Weights of a small transformer language model: width 128.
Each number is 128 + 24 x the weight over its row's rms, rounded and kept within 0 to 255. Layers, rows and columns count from 0. Numbers have three digits each. The size before them is the row's rms in percent of the matrix's.

# up: layer 3 MLP up, 768x128, rms 0.0811, rows 252-304, columns 0-127
# down: layer 3 MLP down (transposed), 768x128, rms 0.0492, rows 252-303, columns 0-127
up252 011:124143143134120126159121121143129111095104122108149126108143112094184120138130160114132140132153151199130136128123102130135153161142140101099136132124126098083129113129125182177132096097139136147141115137070082095128109138134119127072104144128135138134124091114163102100144117102132123137133146159128130143205144136206117151091148100115096122118116166159125116136134140101119154128106
down252 006:103133143109137105111136101124153141115109111149107107142121163136126169116152124122179123143136142098123097116110136087124134097083148164123127100119162175110119094131073098113145176111130116146091143139118133154119097149102124098151111124114139116129153093128127139161182135092135161149119155120177086101128127169148105116172104150146123136154155109150084115112126095149137158144188
up253 132:122116147165142120142164134113203098129115166107112124135121149105131119117105134107138112137159164152127093079130135121101140085177156137141140086145124106116143122088120111105157129137128197147122130152109152172111110107125151127138172128147147158130105118127133132113129073131126164131124113137168112092086149116144131163153158110112119120072135127141154143155064144152109117122139
down253 120:092122131154154125150144147131085178157112110101123122101130154137153088119128142146146124110143105135089131076129116105141111128140098152109116130103152113101130104118152112117099115117107162148132128142121144145140050153073169154140125086137153120150141119110147132148131110106120133152129097117127154082148151106157167069117175161147090151153121125117101154122138165155149144090151
up254 132:128159128089110147173122170123092131110168180128130106110159117144123131131134155088108126117107093107127136139139162130108146171126100155117150174074135125092148122128138100137111076138137086139125118119125114120138113098104124155144120099157174124124150148127121101094109125128150142136107126120161096169127151087152158125105114144133149109110137126087073135111182084155101096121102
down254 091:123144182096147158138153142127150119149112163138104140127064166137106064180124097143171102126117141131141097137109131139143145114084095136154128103121111137131084140096155121093145142112084163133134104148157138122128110141095149110105154143115085127124124128139119111161082116108131078141160150117128113154106078111111090115151140151123162138138145147159101143156128153146113105154142
up255 011:113161085136157108095120169143142116145131118116149093111134122088255120081151165123150113121131131131112109114126147124140118132132131112083140113143175133114133103151128162147116102109139136093127120180121095128112099117136133138126114126131105106131106161134121132117161122130130103127163130143075159127118165152072137130097129111130138129103135152150140111119136137116116127079122
down255 006:133085114134120135102103135145119096139097113151144112160122099085122122127138094120086101114113084116169190115071139100109137117114140112122133107108115132135194117098124098133152109097106108104188143090148121106098094119124128111122154124042151119118161102096131130092132129096121118124132117124144095125116137148112141154130145149091100149144115119121091157137128094158137115129123
up256 148:123126144148118124179115156150100116136141122156125150100150126140124104132129141111123125162135127135113148152141151109102117126135129134108194145157182145103149157059118134094107139120077179113124165102118115190119125153122129109134151113134115175130118126130132109115165139103166129129095096112145146118092118151129113157105135065145157109140124144138080144163101172134114088136102
down256 194:182178164107149100139120179151084118113109138102114198122127121125129176102122149142080144157132136122116135147130136153083157143098114095114095101090081148143160151130134142140111131132147146126129158146156124121157105132106117144152110086137078147118087110118125148144126125132128132138142150112111140152122133148127126168129131149159122116117147125105124122072095115123079071155117
up257 131:125145103141112141099117127092110090051169134153116145096133159149118165158143091086160106114109159124131150150109183117144126149104123164139122159137102127089132139127156111145129096131127122102144140132098179113145128138114113127143117151188129146134129120134117105069112158125104140124128171113140113122074138129149113145121142167137166174158093143108104142148110096151103126147121
down257 129:130163111158144139129117147132148157090116128088135145142116139163124126112058121150110119104128154138140129116117141092125133108096131115137086133141114136088127130128120153153113143139154137143130117117128152082106188091125093110137125116066131091173172109136159170110109142140139069171173142120097158103112087139130100099135133150141114135157140162118112127113171119163132093143110
up258 009:133128145131119156097087105122121145098147122128154117117146118157109118124121123158124145115140122073112136095084118107113092087141103103131104154124127061141101129112129095110142118101156122112160091111155115167111108121102112120109131114128110105116128133113104082122145132143131133108142103060151134116042115076089128128150130115188134121123105079092120103125117111137133099119144
down258 005:138144125118129158094141119058122157147098091113133142106128136125133083097105139099132174114092097119096091114105179135110156162191118082140160115141132120151100130139121158138123109154115080151160104088130152117122126139128135165105119169141133137126119141092120130126102110169139096121137101136069107130118119088127152137077116148110146135086151128132119124121117143135131085140104
up259 139:113108138111177133174159171129105155135176087132097150099123139162137111118159127102123130112108112132142123091112140139142121160132119178138146148146145120116148144067150129093102135139100134128127117096098150182128105161088170148120126096116111127132122147128096125123120123115123153106106121117129059130136140145117144116157128056128110141108133180099115099127187152130140144116144
down259 154:133097103149110143128125178085121121114159127098106072141120162116118180123172153122134126148090119126127173136102115131130104153157078168141086088144142128116155141102106084134185153153086118157139083089140119146121130157164126167111136083173103100136128126121121136149117154145092115099121140127141111155129177127132140162141123110113147106135138147129158117117117110124105135140121
up260 136:111142126153130113126166150102098136088109144122132149143159134119141083125120088141112127157118109137117104131145144113129161154134156105089147115113127119075145153073070100111128119150125119070085126134131146126079158123109121132168115051140142131123125085148164132112133118192181152116099126136107155129136126156108105120151138159127163120129124120122102113121148124159100155129106
down260 125:086114135132084162121167106125117157114126124150083124135122144164107145190144132073073134119121117123118124142128114103130138111138182088124124115129163159091122086089161150125126096134103150142104128148113179135137155151115134125113131106145119167134147153137087131109154097179115135105128088146109133161135146126132143112125165117137086141159143135104077131123184138096133117129128
up261 128:113027130143146131164130155131150159146132123136126125123145141121138110164167082099134147109068156138128095137126131126172155113130117135114136094122136131118129170082142119098126141133158145121106117107129141120122078154095154108156136103148170122116149128139140105079115110138145147090108125122135130153164159109114153089121129107112129082150135130095136095096185143127165131140139
down261 144:121133144158127154166127142131113145132162123075127114113117122162119060096172121144120122115108120134128126141094096151197149160105180090132128106135125159112123146107095157166128119159112108115102086165141070111141128114105130099104119140127141134137152142129123125155098151116159107104131110111122193167140135106111120089120135124105137123134138138133094131161157128141135060146127
up262 120:103154127150156069091122131134095132072140167123143116117108132135146120162172107125118144151088128160135105129112147100090173130141142159098168111116145108152077144123102115099109145184157094115095123126125126114070111100119146114125103124149115160149127082127115145103085109129107143135128153133110096137133118108110109133162132155162141105130101168129138153143121118155176133092149
down262 118:138123170119160115124074114148150155149103085148131167162136169161139109126116071120095125138152144088102125161110117136123126107125145130133178162114133149145116120162140097105137092098176133149174121104158170113115088134121153111119151142136123112119124159138130126130119128120157116080095102140108074129119144125115081153124133105107144106128148129115146146135054132095127148106157
up263 024:110125120108161128122127153179106121118137118113170121131093129140156141111126142125104105106123125154138091108093157108109060084155078129139132123104136152140152153130148096128178114113139151122145145157161106157099134122126136120143137113118099136118141145176101135120161134166144113128118189152116121142085149108064117153116130132178153139105115147130140153112152114154134133058098
down263 011:150132139148143140109151118109164141155140120116119119116154095128110107145110151148165100147083104147148171152155115140146176134160136144149145130101112099128142134130182156141111154178130093106058091132130161104129158159115147108080150159126143124174131097134138136111090109100149115133168106111094131102118130150127143143104125140107067130155133143121145085143137143078119108112147
up264 009:134152148117126117125128143149113130109114122106197156119135120120140125142130124160132112122127115195147095139127119112118128124150115103135142124135168095118138115124150139170169114102136128110215127123155113159116133133122157120121162114131107160129109082200156104107159128125140126093136156126101138119147201100160128144119126114199126123117125149144155129120142146130138136069107
down264 005:117117114098093092123160135111146126152136116161126119169104165147102117133143118156149086127132134149156123121136169091132180097128146135111141119162125152109130158119068133158119165135107132138065154127109094150149104137119171137076103170084138114175145108137102135149125121091151095152133135105126124093128092151138129183106146156122138139118119085155149148119125086136142118122136
up265 079:112159118106101130079121136169167136105132131143173143102124146163140128125087091119132121084114123153151094114143130133146125139151113124129158092141130125118120119151137113122117100121143145129135154157131156139141054129112150093144113139132111136164169082126115144148115190130116112127079112120113133198115088100087138124105135136130098178119108181117135129115083117110152166122129
down265 077:141103140126110128141093086085091095144102130109141128128129114109120141110164152136131130174114153140100159151142103147136120120091157150144078121097138115149099129113108128144111122164158094114090106143146125154131205090144140138151130136084156075161105135136159135114135134130127124166147155109147109069125151123137119149145133161106164090139122070155106149150125152119101104141138
up266 143:137117106157142090109170123120106118085136113158119146128133160149129131125138109141152167157130167154108096127112132112081149102161111142130138124146113111138149166080133100093097117169108136078086144140123117113071114151137176146141110141149110194109139117128106136137080146125112143108132146154099098160143111124116125151171126114133183102112097122130109122166131157144139097092124
down266 128:133139155118112152179145133133131144089120120097099098069085120161144147154120161158108120138150146155130176123074144147111089126117112120132130109093128153127156109072111104147123084126111121143117144116173137149131147121148090144159121139153123138099146118145159103123125168124150152109077149133101144156068084152108127165142091164148125125120124128137152105150103114129123085120141
up267 012:115138139118135110136126149126133153117132120080122123116122125111000130136129155114126135137131140139098151112120112108126197137132125118124123126149130182118108117128114160137129099144124133118144115119143124134104122131120142139119116136131131130128138124133156125133153109109138111119136138135114095126091102118185129140127129128115133132121131082130143122125136113117130129203140
down267 006:128146079120138126129161137102161162117123112151125104133164097117117156144196126100122132140152085137132152120101111136145125149116115122121143109117100164185115133129056159121136153133101082141151173123115116126134110149067142124111135119105127125167099103127117132141119118143134215114114097111124109129123081163120104107126124154120072136103152119136157151129153114119120142112143
up268 123:162084092154091125130129126107137165073158143157135117104124119082144111176155096128118144148117171158107069146168149128148150120154077090135132144165135130119122151130127098105134150136111142132108158133118074121095127120106147147135098127112152107111077123139145097109119137145111155147162119110094123142162092135111125162121127106143158120123119118097157135118130144132201142113142
down268 089:125097111158147118136177126131112133095079104126129102146156106151124105128132100106139113136126127133096081123175136179122162113111155137099134110178160138163149142140139112097096132104122145108132133120086135095139120117159139125136130085091132074094125165151149183099154120143129142165175112147103156094127072126110139130138133124136145106125135106164123133112142176133115131166089
up269 038:109145108128155134147115130181135097150162146144160137163111123135115140146120149160111098105100163159142109117084131134094106084150062159089140134128153143139138165133158103151141119103132148147165142116158110116123120110145158138164126134091113153115105132134114137113112136167129131121121143120145133174124142131066114171123146121173137172127129158160150152131157129158106159069092
down269 030:154100153153126140122147129083141137126112125104085111110149170131107140122120152110139135180124098160125140159142112140138178173115163107153117122110132150116118104109142144101145137177145095087060096158149138120139133173147120103103130124143141109136165116119148117109126122105136137148184133117142148090127111118148126089126102113141089081171099119140142062139099125107138090136140
up270 127:154174137114116122088130076149157113122152103155182107154103126153119124120106101149160156186117165132111106172096147106089139092132142135139143110090115109099148092112101123113102073122082114111128131126126144145130129074163134151151104139130110120113114114137122149127155141144134146113113119161140082122095152136128090135129156134174156103111128148132079157152096139125097144116120
down270 116:137111144132158108139139163176161120133138103139124150117107101179113138073125158111135150137112098121134073089179154143094121123156109116148139111161108093160103086138135103130098099129143151136130134124175173138135076155146132120122084114126144160125124117108122086130142128150130167150099135118112126093155103145105137126103086119134087107137149126138137172084145111151171116120152
up271 140:127087112119111120102157085155153128125154085142153089111124118146143117172128095130120125096118202140113116167136129090125137096163086118126138105178170121100105138140118114104127141142131144119129159136152144105131087123120126115134155166134143173087188148130137104118107110106159116107125131140106194098151101129143116147167121130134148110107122153123109160121077135113144150153136
down271 124:120088091110132105147160120112095145089137083118174126144155093116130168101099100114142111144113168129120147151147143132152129131179109133125093162131187111174137149158096153126156115159118138148124125090128134121134124165155134165104142092112143137137112143112165160108102121088109117120122139151124156086138103142108098130145133080134104102116174102152167117098098161117129151129102
up272 138:105107069107138147116090128114145127100164100126139181114137143117144131101107118178138136137113099155150083121122140116140139118116099189097120098118096121125131125108140136149114126150136128135092153143104087154131133128116131128124147078138125192139130173147118083144104137154095130116146090125145120158181148137129135147162115138095125121050131128148141123142085141169117152121149
down272 133:135140146097118129118126093137124141082064166132138148130125097118115142148124125173157110096141139122147141109105106122100140142091099138159134143135101141157126173138095154113163121136220094154107130144129142100127119116148113111124148109107130106115136104145191137117097155139111118148081121156132166118119129088124107157138135130131087116140159101098132183135151093147165152139125
up273 014:122120101131147139112154135122157145156144134157126136162123130138123164121133097137147109116106119086133131134094167134105109133136144153128128153143151210160137124134108105103121147166118131118160156124164160122091128123145137119206145127121138102130127163203119169150128135154125146125129088126128123145062102132095137134158118148147139145127173120097130143138128130169146108188157
down273 007:130114124100126153153125114158103085107137130089097128094109069119109083119125123126091137121122119143141150109160093142144127156176116102134098139129062104126115158128165121171089064129125127123126100118167109086135126117139128150105149100132114129116132160133125086089099148146114089115163129139111137135144094096132124144103131114123148101117097126139132141123113162103161089117063
up274 013:112137146118152139151117135161083116121118134071111116102080133124032120136101147143070156128133135182112121147146126142133117120126075163162129084102108166130134143097148131092135122110139132136149134136134144125121132136140143133144135117124095158116133118173101186130125127146134109139121195164131128113110134110126125119115135153067153110127107101122118147107131123160140150087119
down274 006:115170111143115135099155126104170170119166121122104109092166086139139147131144139081142104162125085142139131165091117178139135119158115133114132121123109108132159146146144160116097166168136128146093154131096118131124151140077115113106153139156109129138085125133142113119089087126133128108117089095062169131113087166126138076106127148127140138108139118138119100109163128109101127116131
up275 014:127136162137139127149109114148093081119133132111142123071128206146142133142108174190095202159151128121122120147137132171157158120137123138118132114124115171119145167109116129139127158121162138147194116137115143116140135120156175128095124131145145160120126137128106131103077158130108145147123121105150136108168147139092129123180155150096147114129110114120111127107117136164126123111124
down275 007:096152144126113106103166116106144136116160140127152133080150126138140156109110170117126128107104112119127102184081106172100158188124131101146122155131109090152126102128196141103131160151143109116127145100097143142140124102178095149155124152141140099105114106110126090092086083134123107122148143112125159130110136122127168101092128142153144144112125171126109105117129112149103084113132
up276 008:126157114149128126111108158147107123154108102108184125139139122097153105124155116161133139124102140167125126116199084113150095155103136119129125131135165046108126108143131146145132127115136130111165088169113100132148121128137149150086121127146134128155132123166143095115128114092163127109152131089089109112145173118082144138112112112125134150105134118162155145109124167081104132075125
down276 005:131101110131150151117127145150131097170120128159152118159139123094125122134157139113117107109134081141148198167070127127120110140104158111125141109114100151117180120106102145143139117125108120062185156098130156108149096128161141133099122124075155119153148107135123101118122152133117144102103103113139111124103142175114109136136152149132106161123116152130149144157153054117105133145141
up277 080:123086158118095138149146152071076112099110145122124116128111142131147154149107135125138126183124150171116099163121140124116163183118148120084108127090150124143164161136103095106140154125126051118111160123115153129113121182109130154075120077110132139162112109141145119115115172122099130126141133102146143146126139129110125128141104128124154147133125129101180085137135103138131127098111
down277 071:142109090097166171114136110167143159144090129140095110123133143122118138107117134103146101075144112122141153102139167154127162105101118147145168118142143154133121116121213160148117132151118173110152133103161146123183093141086128105164119139144150152097140146110081139131122143127151097103106106145129127092116071099124128128118138075133109132133152125126137148098113124094141123143108
up278 134:113193097086108109085132125088114154097148133148130153108104098119126143151088100136079147193132115163107132154170153125086133104152131112106133164135091130133134110119149101117118121125150108119114135155084114122113128145149124164133095137165097199125099136134153100164122160126133136123112130114149124125111116129119102158143109110126127177115139118143152160172135154127123115137080
down278 161:141145138111142103081080091169139097171122160138138170110121140122124111111103145108126178136145124123127170122099143121100133109175109104118113161097141135147134089127126158092137114137180120139123128136136161139110111134119092141099097108143112121117150130127142123154154122143146203158120136090112107100135112113128141079124164156145077081143128121136147066134158100136139108130136
up279 017:113129106124140065134144165109130087146109115118096090060120130135163139098114119117138160125115127161136089142169141157146066141122139116093162116120158144094139124133074147153074113094136137115108142124120100146125119146157152094132130123138117153097113147165119108120109130135123126127131140146092132134138160143149133153102139168165159135102143131130136132110131113119128134033125
down279 007:150109113077138100125141086178102128093098147114144088162086111141101178095117137154129067129079073148121124135110086140157155138105130139095138117112154136128148110107165114105169167140109115076098116154108143104128149138130117099107139134097155085151127114107122137097153141117146099128148196128122142116144134153129103123146120135100104107128127134139134121107125131142121125089121
up280 010:129162153120115145134109121143135140084142149115165124087155156125221125115131188169138154124181147123131141118097122129137203131156110114091130133137138219120133123118139150139160126124157146126132104140116124159127117105104138138094118124127129124148141119108116105121184145120133134134149157155146145122107148119176129130132156107170120118140105100128127110131138110146152145168138
down280 005:118166133162107141093151142068148153138119115147158127105128130142124124120163140127153147138134128116119087132096168122126148143170128139166151125134152159166098126131068139141123160132144144183156162066090158166106108135120144183139128183120156156133113135102141158128143110133136119121109108138119131122137125144141151115106127187098155149087180116144141144129107123152119098127151
up281 158:127121080138153143108134113086167089090132094160131117113171146149128094133133121106136124114126177142109108157074127131087143069153087153119119112109094124148121078084119122146150100148119130115129162138127136144130141150123158135146160126149132195117138118125150094121092131155095128132139133147112107096121133144130119141113146154153174117124135135130117169191103160118089113129157
down281 175:128173132135124131140149109119134131076082129140146113128109155137114124162104135139112128116121189121137106157096137130150148074089151089143153085144144124119098094146149175159151123138119130144110146139159120128144183142107111115147184135078112088150118117147178108076137152121123111098139113133143108151103107141137097122095164107135185123114110124148121102135136123108135170118151
up282 130:166063115117136135106120103127106127108138102156135103098106165119115136135118119096168119138096179129116135151123134074116125079157098160107122154137165128160084095139103121115090129126135157163137158146126163143100139152117148133152174152147108180101131136121107110118114146147124123131125129127166097123138143146120182155161123096119146099112118162147128108176084147116128172136116
down282 128:089127125136099148123168120105118132091141126140119094145154090133117147108096126120148073115126156125164126099140128148142145088141132158109141103141141124146127148145157147126170124143111158085112129114110133079135128130135158121181122114091155113142127124141108074110136133147116107103120130150159158180130082123117152163144123157128110144116100117131178072058127159124164119174131
up283 009:153142175098132147129113114170113149130141126096139135148147146126154122183137137149131102162159077150108119127132118095128128086142135129162120122127124106139131143132176136135189153177125135124194122143169174134150153148124147145106165144147143158180131123101150171125109131160137118134123133068163103107144176137156131114174115136151145112161128137132150127110142140137133115158109
down283 005:109101117134069107131108148140161129129152137169127190162145154147139114155127099125110064132149164130149134152179146076121122145132131125131148131151086129146154142145114122124087164140122152155113142147131122169181161122118149128084121135107139110125146111127132094145123098114098133118145126094110105093072121146123120187086161137119109137110132138109156111128132099124154139085114
up284 101:109076152138108081115108113133139113130106128133145117114159140128112146131158164119131189081102105115135141121108176157105147150116102134139149142102130073119097136119140133140116087140131153105123153145146124173110119132124147147160140149174114160154111157126108136153141191150102153069105163170170118136112146150161155134106134111101135135100107140139118155162145157145138119088119
down284 074:141120121088137154106152088102161160135079113131109094134129152115118092091125182159111113124157126099113157118143122144130146126083118097120147133124113156159141104105177140121161154137150155102122131132154145109183132150143122101171130132123144116137140127129136156141150145113131091121176112127124083115110108137148159093126143101122163141151147096146086102065126104070149117152152
up285 011:111167142116133136144117124154138155078150176115151131130137135124179121139119158144108147129174148135160134126100104129125216109139113115093116117148132201154161130116158132113170141105142149134183135151121114152107110121124167138108153119123111128154145128181106165124173145158105122136151143152154155127078155132144131141139151128158127129137099121113120127121151109163153156159133
down285 006:103119141153099172091125125106144137178111099107117135106139120148128147132160136111117096172104117113136118078103179112118136131109115121173132123126113123110122132139073148178086131150139130145124137120098108141096115141071110177128124149113109135126114117123135138137117117103154093120141109096067099083113099152149162131111091178123137137140133102158117109127097126113084075145150
up286 015:140120117134126096131133140118128107149115114137140147139118130148217128125123121112120106121060138120137112138166103135138021127119116139129133114100156079106136135130122119149127119140115138136089150106122115097131122134146149116112122126119117158116111099067142077121073111121127125126115117096121112115125140140107130143105112144122134157106144114155141141112145119092106136033120
down286 007:124099150113157111180153117189129149131127162117125079148129129126107146113131128125153134105125123147128157160119146133139144095111156149085144147099145125095146108118127118128155153144163127065081117160167149094132146153156134079097101115130115104164139135134132123151123135107139146163155146142128128116130170173142114164163120116111083087183097139141132101148163094112111121142108
up287 015:137108139116140160148126098171131118094139149154165153175113125184142152168118122151129119120151138096143107128083139117102096104152102155103123132111124166178155156105146072120160156142145139146129167124133136120095125113118123117152137131098138127170150115181111113133126155169105159135097149075178107137108127142124120141160122135183150135128095122116124157131145109175129114156130
down287 008:134127158125137149146146108138127119144149141094092135087132131135139102105101143122163118133121149129121123124203108134124139131172130116143112133120125088117086137149153133167084106161169132152074094111133169133136130138123148142111149126166119150139112144126117100119121134116136091135177143134077120077130131113172137131097098104125126093134084120141155078140095160077106082153108
up288 124:137125117078158106131123150140167115104163159146132162115089166129118118166119103142131145144155093137138159114116142136117128090142085151134170135146095111114139070094078086105103063159147153134103131093125130115116137147118139097144156159152108140145119145139098140122113141096124157135116137139167179087118126122106095185110144125131146150119107156122118152111095133124102104105140
down288 116:117125101127150154110134149130107154137155126113115161114135119119197074129115148087123172137138137141127145122106091127098083116125131149120095134171143137155123091161119127115091105151165107177164163101116149154124098124114124083064100126126144127124094149145107139124121149070094136127116109132142069113147155103113109135115113149155147129159153159123113160142100144119152114120151
up289 131:151133095147101141131122089132122084123115106138120106108157127135128125098108133123151126208108150123111117164097121105114114116151102152138153090136153129126165108114153098132143093149081129112128178152154152196120134135169144129149132096177117160137190134149119096093105159158127151090095127122122120149132109143167128120138119102131137130075109093165101113132132129126118126126152
down289 139:145133153173141132161183119106122114105117090174136128120138133128134135096061138168124152121152128117119153127112095089107119150124072090118138146128118128120125133154128159131166113141119128098130141094146177140134185150165162116129148091097111103135122127152099138137123152124130161106102122157132104153117131123134054158134111073132114104123123105093148172111088133124143143139124
up290 023:135119119154120091120119154101137097153091105122129112098147130122082123098141134120143162135103130172119114133191126145167134173113158125136149145124146075070114108147090157162074102129131126118113106135106108133167126163148115135090118136150140134107109118176155085112091106094157133116141123143107145127171145141129131130100122128138125138120155151155128121152102139088133130052130
down290 009:149117112096147135149116118138112152086085134156154117162125135142126139116114106127138096085135107120105132179067115099117097098109118128106124122131153184153153109095105130065202162110099124085153156123108160134129142111134138124144130117102170104129138116122112149141161148156147136140116156157165119147134160176137112124154166128138146116142167137118102143115160111147154155132106
up291 016:112139138101129118119124135151139115106142109097159150135130108101068136131146133141149108127146133106113106089086156096111186105155130090054132107148148109108125115149122131166152105108132137106220126136134100142078114096116156135114114108113117128138125122057129096114130149124117136128131141097109127138115155130133114143122129100202142135112121133151154115142141128150134124177137
down291 006:132109095156104116119168115119149128112117078136130138105130143108109103166154113146107128098121101112143154094164160139117162135127121116143135094117097132163104127138083107138105117155104096138094119098118130107112065146081167116123152125080145161163136088149137105121112103097128122138159115115165059090115080146142142165092097126120100151123118101129113128133086115128147123123149
up292 039:129122137148111145112144119140122095132110133146158155155091139134107181126117102140104111137093128140139101138138201176164112115118091105112106132081113156108134162112153139160127158094099129122138093150143141099132140136150123155173138128114102133109147097146143114121112129160138123114114203143102148173143073184095141096157111092128113125103100144125120148164126117138112111125145
down292 020:109107126095143115142091100117151159144140128083097155096156121133132095119090164097128148146124119127149136174123110118123149102102132154149137140140137109123114145110150124104147052157124101121125154134109098114155117102104117103116149077166118145139116123125102098125140110092119116178154105110114088115152159100162135171095120141112172134189121153168096128156128135095142123157106
up293 061:135135105150139090111109115185116137120120138148180134105118138150142117148132074163115123100084148129123100105132111139125082131100099175151188124134129134134092115141124118097121123095121125120158144127135158129114110128149145133132149129129125138160130118128089165115072128168169165086116106193119131134142093137080111163112111122138085167108094158154146136161105145135142137106123
down293 062:125111139092108142152141093094117103118111131099128132137150171115131147102127163101125115174177124138148157166138129133130164131141154087083064109107146145135119136105137124155139116201142125097053121130121113133106177122142124145126124141169116099122144139119154136160169105112124096145160134099114106107124147101158125135144123118130156074145133130148116124109142106095101106149094
up294 009:111126096127160116102134156126143141133131121136154115136117130128118133095131116129136111095119133068109125112108143143094073119132106113108142140128143159143118122145134094104119132100127121104071136142141122145095122104109120112161126112117109097105132162194090099128179131148102117108149126059110132144035136135070134135130119133202147142100128103124137114117129099140124129108145
down294 005:152084136120145130121116135146097109140113128104151136110128117073123094118091140146082135126118093123124175108123110161109129138154097120094138131085147111148148114083167123124134072160098128096187134118151161097115128150133156145121167149116113142152112151121129150078116151142137121125163115153116138141141149131113143157105132133089117143160094131088153169153098174144118079136092
up295 118:086100135139145121142152153143138126125085137110145132108172160120121120140160108112146158126110135120132100115113138131109158098126084163138156122127131103112113087116142106146136053168154132119103144122151144118108097148167113116176164079161115182101158135128108090109092160130086144136096186153110123104114113125144129126132125139140177120112096119102110145160106160133138100119113
down295 103:100082156115140153152110128126118121122124140104128084117140090159125155141162125145167135137132160143142053120132143116110120107132098160136158084122134137117126100119114158160138057106092081125152162128149127153168115161125092091148170120126104170149162099131126102099121160116141126111128148114118151140118097147129135165136122139129145157093078111166157137123133139120099090133121
up296 124:122164096121119110110106136116117073079131100156125115112146173150138160159159147138077124112103143118119133175159164139135155126117101118112144122091177125105112086129147120138109130131095127147141142117173131132122110128088070141109127140128079114130132103144120129176144122147123164105108162122129120189118140083120111117168126154129160128092117121116158158113129126174133122136080
down296 151:095112144124130139159124123098103126115162109150143123103120151117138083120146124111115123131119085143137154117148121166148110170159147126121154129140149162090147169151148129111084105139096132162138169106114066122108124134092158131142088157157153163101134127126072162147133123107157137143129094146133088186110127125128108079150129098146131079156119149125077128144102136128158112142103
up297 128:125092113128146134192116105151138141133094142141172130150127131109122160113071106171108133119129157134108087167137146089142150153116119138115145089148113115098129199120118112146130148147096177102130137134140157143144109103137088088159154158156117146142134123126090122106138120115113112113138130130114191092133127144140168137086127095117176140084135114120130092105118147131114155127102
down297 122:127150126152137124104100154155127152131150092150124140118118103223126113114197134106125159136127103120102104090130111137102127128180118129134134149137120135105118118118124113150105126121134115116126108139136110156128102099150113140118110168108106110154145152104095131143141152155111160117161131125084125172146130111135077171090098076148145107135149167135085180127138130166113122094108
up298 117:141154115131139144135139181120095131087166128137133126128124173152139094125197139107081177143093110117127131151139112138088130112118117136099156147073117140144134104114182105122107144153096121097144133104127097110141124161104151127113127132108125127139081165124148135088126130143130142102140133129152090157114117138137070141119096139122169075137138169116089163127095135139123165141147
down298 102:116096165175100121106135131161112152125110128123138151153176098089137083132121144159112117122104127116146112090168136103128118168138096130131162165158139112140158127132084137141139133120154118119141119074143129127160123095131102116129115093129143133100149121130164109121128097127174134125128153158067122092135118129115147088168118074128080102132159131187128091155152099149141121126132
up299 113:158147072095121107054172100112138119114134170133133132137135118129116118155091160129146140166148127153127100186139135107087137085152128133164163154155086118138092119129139099136115118118147145154128155163095138127130097108115133119142126124185098179143147126136122106167113105117121130126117111128085141189111115162143119147104152081134116150127138142118141122111133092115156136135104
down299 079:129171137098135090119128104149108143149149169146154118144127157135134150112111152128082121143145117109102133083151120132160106099164123103169114117109113115150111115101034118094163101107137117098105104125124134131122132164114138126145128165137094117123113106124156115130148146161175169124141131117157123135102124137117099163166136164149131116150087133157157120129101169065112119127100
up300 051:146106121160112142136133134137090097155107111129197145158120139112147160135162128126104097152084136129099079125142162102143106105094091161131124130096134167105118154131123113137134147105123146104157124134150113120124122147137092164183126145116104148140122112138139138117101122186179152100135173098127144156121097136124129105145081146126143135105102120117122163161149143150085083079133
down300 047:141141139081135122133127106153184145097131142095091128118149121116134111144088117130154133112177144109165155124101106121131200150134127100098112133177120108119118117129143152159122095189125114119084111164098151119138147125137137103077148128160130119127152140127111131134120122073100085142139091142130117093115129141159143155101141095140104117174121160156133104117137129074140158132111
up301 131:090072133175176118099127140135134141128150137141145117136152107128130085150178106109125147095084149121135074135125154109160177158162139108122133136135126092105093173078136119141085132148139168107104138128126159132093083146121156141141108081148144168101158145138106132111102098145132149127115146122132130148152139110137142127159159102128157099137141125088108122077137108146122145118122
down301 110:156121144102136147154157096166121136133118112118125113101141139137134153135123104143116142181149141142102090111106156125116166132119106138140117139129121135056126116123151107155081108126093140084094148190141105128129146141143141109144134171114063145126138146126090119143132145137129108154114137136150131125110102156132116121114122134207186112098111099118077138139110144094072136125133
up302 135:107089146153113130208117167120118112136096147178128130132105121120117148130122157120101137122117124135099085135122112103116144152140126134134133090102132130114117118107139108123129161144073126126124121042175091128113112183171151155124126103131167113144149145120100122128118161128131148113168125157136096109097137132108144095091128111123147112118105125096177126102102129175124136122171
down302 111:099130069147138142096112144143126150101154172090156092119121131122136134087123166116100128083116118133124160126121117084118127126130157113110146126149127109121126070164198150157176110147100126126141103142086120152151140134113142116141081153106133139146132105129106146125118168155125134119139154129120167057102088136120161135124111083153099106146150164141148116141101120128126150123146
up303 128:142118127133133122123090134116062088105125152126122162107150110151118107121150123114113167128146127146133080083109141127118137139113110134106100116110089128145110121142135154162123086148125144151122161089173077159125113134103138127122131149113133155107142152121123177132112074148104153162127128109103088153126159160119148132107191155125137099093134119090155153161166151150152081106133
down303 142:124074121073118154104123150114135155101084098146130134158114156173114123153154172122144108096102169126115128217113116113081125140128113137129135147145132130132084131170153146146096200150107117169156118110118170133137159121138135119134130132142115103150111111136173094103120156120130156123119127128115148115116132129122151106125081082126136107150116140127112108101121102141139155136102
up304 012:135120118154136185102127115136127143160156131160141141192109120161044123138143114150123125117112129095120139118125141099107084109123099168176103123115134099170124138127156080085145150154128123131142133117161164124129143112127097131168119122110138106141133141184118161157117135139139152135119104080159130126087092111048124113153112132123129141146150106126120139134129134146124102129148